Weights of a small transformer language model.
Size: 10 layers, 74.5M parameters.
Architecture: RMSNorm before each block, rotary positions, no biases in attention or MLP, untied embeddings, normalized queries and keys.
Training: 955M tokens, 7706 steps.
Each number is 128 + 32 x the weight over the matrix's rms, rounded and kept within 0 to 255. Layers, rows and columns count from 0.

# layer 5 MLP up, 2688x768, rms 0.186, rows 1034-1047, columns 192-239
[[125 148  81 144  95 115  86  98 149 142 113 111 106 110 169 145 122 136 174  92 132 149 175 164  70 126 129 138 113 132 131 127 188 162 123  69 125  79 115  67  93 156  67  62 111 164 139 125]
 [126 128 111 136  98 103 119 105 178 144  96 135 118 177  87 123 165 194 117 165 161 147  97 171 108  92 137 201 109 168 134 161 116 102 106 186  77 105 112  91 130 116 131 104 137  99 124  94]
 [140 114 116 111 152 137 107 112 145 134 127  88 200 123 124 117 129 140  88 125 146 127 147 167 183 141 109 129 133 151 199 139 141 122 143 119 116 145 133 151 109 161 119  63 126 147  76 140]
 [153 184  97 133 102 150 135  66 154 110 144 157 110 113 148  96  75 112 164 137 142 157 137 172 107  90 133 102 147 163 124 128 122  98 150 150 117 148  88  97 110  95 167 191  83 143 188 121]
 [126 120 108  99 126  84 130 158 179 168 134 143 100 107 127 150 153 156 101 155 152 133 119 179 131 183 117 139 134 156 101 150 151 128  95 108 195 135  85  96 136  83  99 117 108 119 113  74]
 [158 117 178 133 160 114 149 126 138 134 165 129 156 157 173 166 135  82  93 152  99 131 154 120 168 135 162 135 100 127  65 166 131  76 166  83 119  83 126  85 108 189  89 121 115 193 126 127]
 [112 158 120  67  85 140 135  95 157 147 102 120 101 123  78 129  81 134 137 114 124 174 136 164 142 145 145 110 140 135 129 175 149 146 134 119 105 146  73  95 145 133  71 114 174 183 161 105]
 [100 110  81 121 141 138 115  92 136 142  78 169 130 182 123 113 144 118  65 126  85 115 171 169 123 148 141 100 100 119 130 133 107 120 150 135 155 171 153  95  98 141 104 165 189 149 167 144]
 [156  92  78 145  29  73  53  95 150 156 147 148 191 164  66 137 162 123 150 102 144 168 157 115 109 155 125 173 139 194 139 135 152 112 169  69 107 110 122 176 170 109 144 142 174 166 165  98]
 [155 110 155 187 111 129 147 153  64 178 151 178  92 117  65 144  77  95 125 119 116 100 154 112 148  91 126 140 124  89 126 128 167 139 143 116 138 170 101 134 114 110  96 109  57 158 117 161]
 [106  61 141 128 116 135  99 148 134 122 173  93  58 138 104 120 140 144 127 153 120 165 126 112 144  63 122 127 128  98 114 115  90  98 125 134  61 127 138 106 133 102  81 190 154 138  68 162]
 [150 143 133 118 123 154  98 171 133 151 127  99 166 101 140 141 178 156 129 195  91  74  89 155  95 113 149 119 142 180 120 111 144 158 119  93 143 119 136 132 143 128 115  64 166 118 125  88]
 [106  87 135  85 168 160 163 102 160 180 118 134 121 157 120 109 136 137 119 129  96 121 105 116 184 137 154 157 132 103 136 116  94 126 161 154  90 104 144 131 206  79  96 168 139 131 140 102]
 [113 163  71 152 102 128 108 129 119  92 132  86  78 166 135 151 130 125 172  84 132 111 114 159 138 120 154 147 134 146 128 112  82 123 139  82 108  97 152 118 144 126  73 140  92 108 116 162]]
# layer 5 MLP down (transposed), 2688x768, rms 0.0567, rows 1034-1047, columns 192-239
[[208 154  79 166  89 111 119 234 152  83 136 114 168 133 173  87 163 132 117 111 169 130  77 147 142 135 119 160  96 135  78 131 127 107 176 114 150 152  91 193  58 107  99 155 142 115 182 111]
 [133 127 116  89  80 185 181 170 141  85 123  83  94 143 155 142 160 103 132 152 107 134 155 110 129  56 119 188 135 113 100 148 101 178 100  38 156 143  83 123 136  93 118 113 174  89 142  61]
 [104 118 129 114  56 153 140 108 143 119 143 161 127 115  86 104 107 150 159 131 120 152  97 185 126 172 155 129 126 131  82  67  65 131 133 136 131 116 111  82 120 128 178 117 152 131 145 124]
 [188 141 119 156 166 171 132 146 162 148 109 127 156 133 134 153 151 154 123 171 150 176 141 134 131  82 133 108  97 149 166 129 172 116 175 129 101 101 117 117 123 170 159  90  63 135 152 144]
 [122 141 121 164  89 121 119 136 178 115  71 143  50 138 113 144  98  99 135 146 169 104 156 150  98 115 133 191  92 127  80 119 107 131 120 124 147  64 113 112 131  93 156  46 174 130  77 123]
 [129 109 192 127 177  79 113 165  88 135 137 135  95 152 157 106  71  99  77 135  82  98 101 119 137 153 153 122 129 170 102 129 120 122 126 143 190  75 125 129 156 126 145 177  88 188 100 119]
 [123 114  94  76 115 114 132 108 155  55  90 127  75 100  97  89 141 105  99  70 122 153 129 147 157 143  95 141  86 162  77 176 125 116  47 117 131 140 153 123 101 143 123 121 188  91 118 112]
 [147 149 128 141 152  99 125 140 143 146 147  77 176  85 160 173 168  75  94 140 157 116  88  80 133  98  83  85 109 167 115 137  90 133 105 149 139  95 125 183 137 171 146 139 100 111 106 144]
 [197 135  64 194 172 108  79  84 194 131 128 175  41  75 157  28  82 139 137  81 160 103  94 148  66 155  76 118 134  88  74 102 126  58  60  88 158 197  58 141 182 183 158 150 108 103 207  91]
 [109  91 142 183 182  93 108 132  50 104 167 134 149  94 114 124  87 131 133 112  74 118 127 111 151  96 158 155 171 107 108  94  49 140 109 156  48 205 160 124 163 147  66 153 177 135 137 122]
 [109 170 163 141 144 127 168 144 150 155 192 143 138 108 167 112 126 146 117 162 183 159  79 129 127 140 123  95 154 139 113  91 142 160 160 175 120 155 141 139 154  86  89 123 160 171  89 129]
 [133 102 161 141 117 109  88 173 104 100 121 116 117 184  91  96 136 174  76 152  90 142 133 138 120 151 120  91  99 117  50 138  98 114 124 136  97  54  93 138 100 173  69  77 125 149 116 143]
 [124 115 186  88 109 177 103  85 122  94 124 171  57  69 172 110 151 112 106 177 106  99 185 108 232  86  68 133  80 127 138 117  76 156 139 103 144 152 132 136 130  89 152 111 156 136 121  46]
 [ 93 149 130 170 162  93 149 112 115  68 110 146 116 186 116 116 165 105 120 130 111 120 152 160 178 145 135 157 129 144  95 119  95 140 139 141 136 148  99 104 143 104 126 137 126 151 141 113]]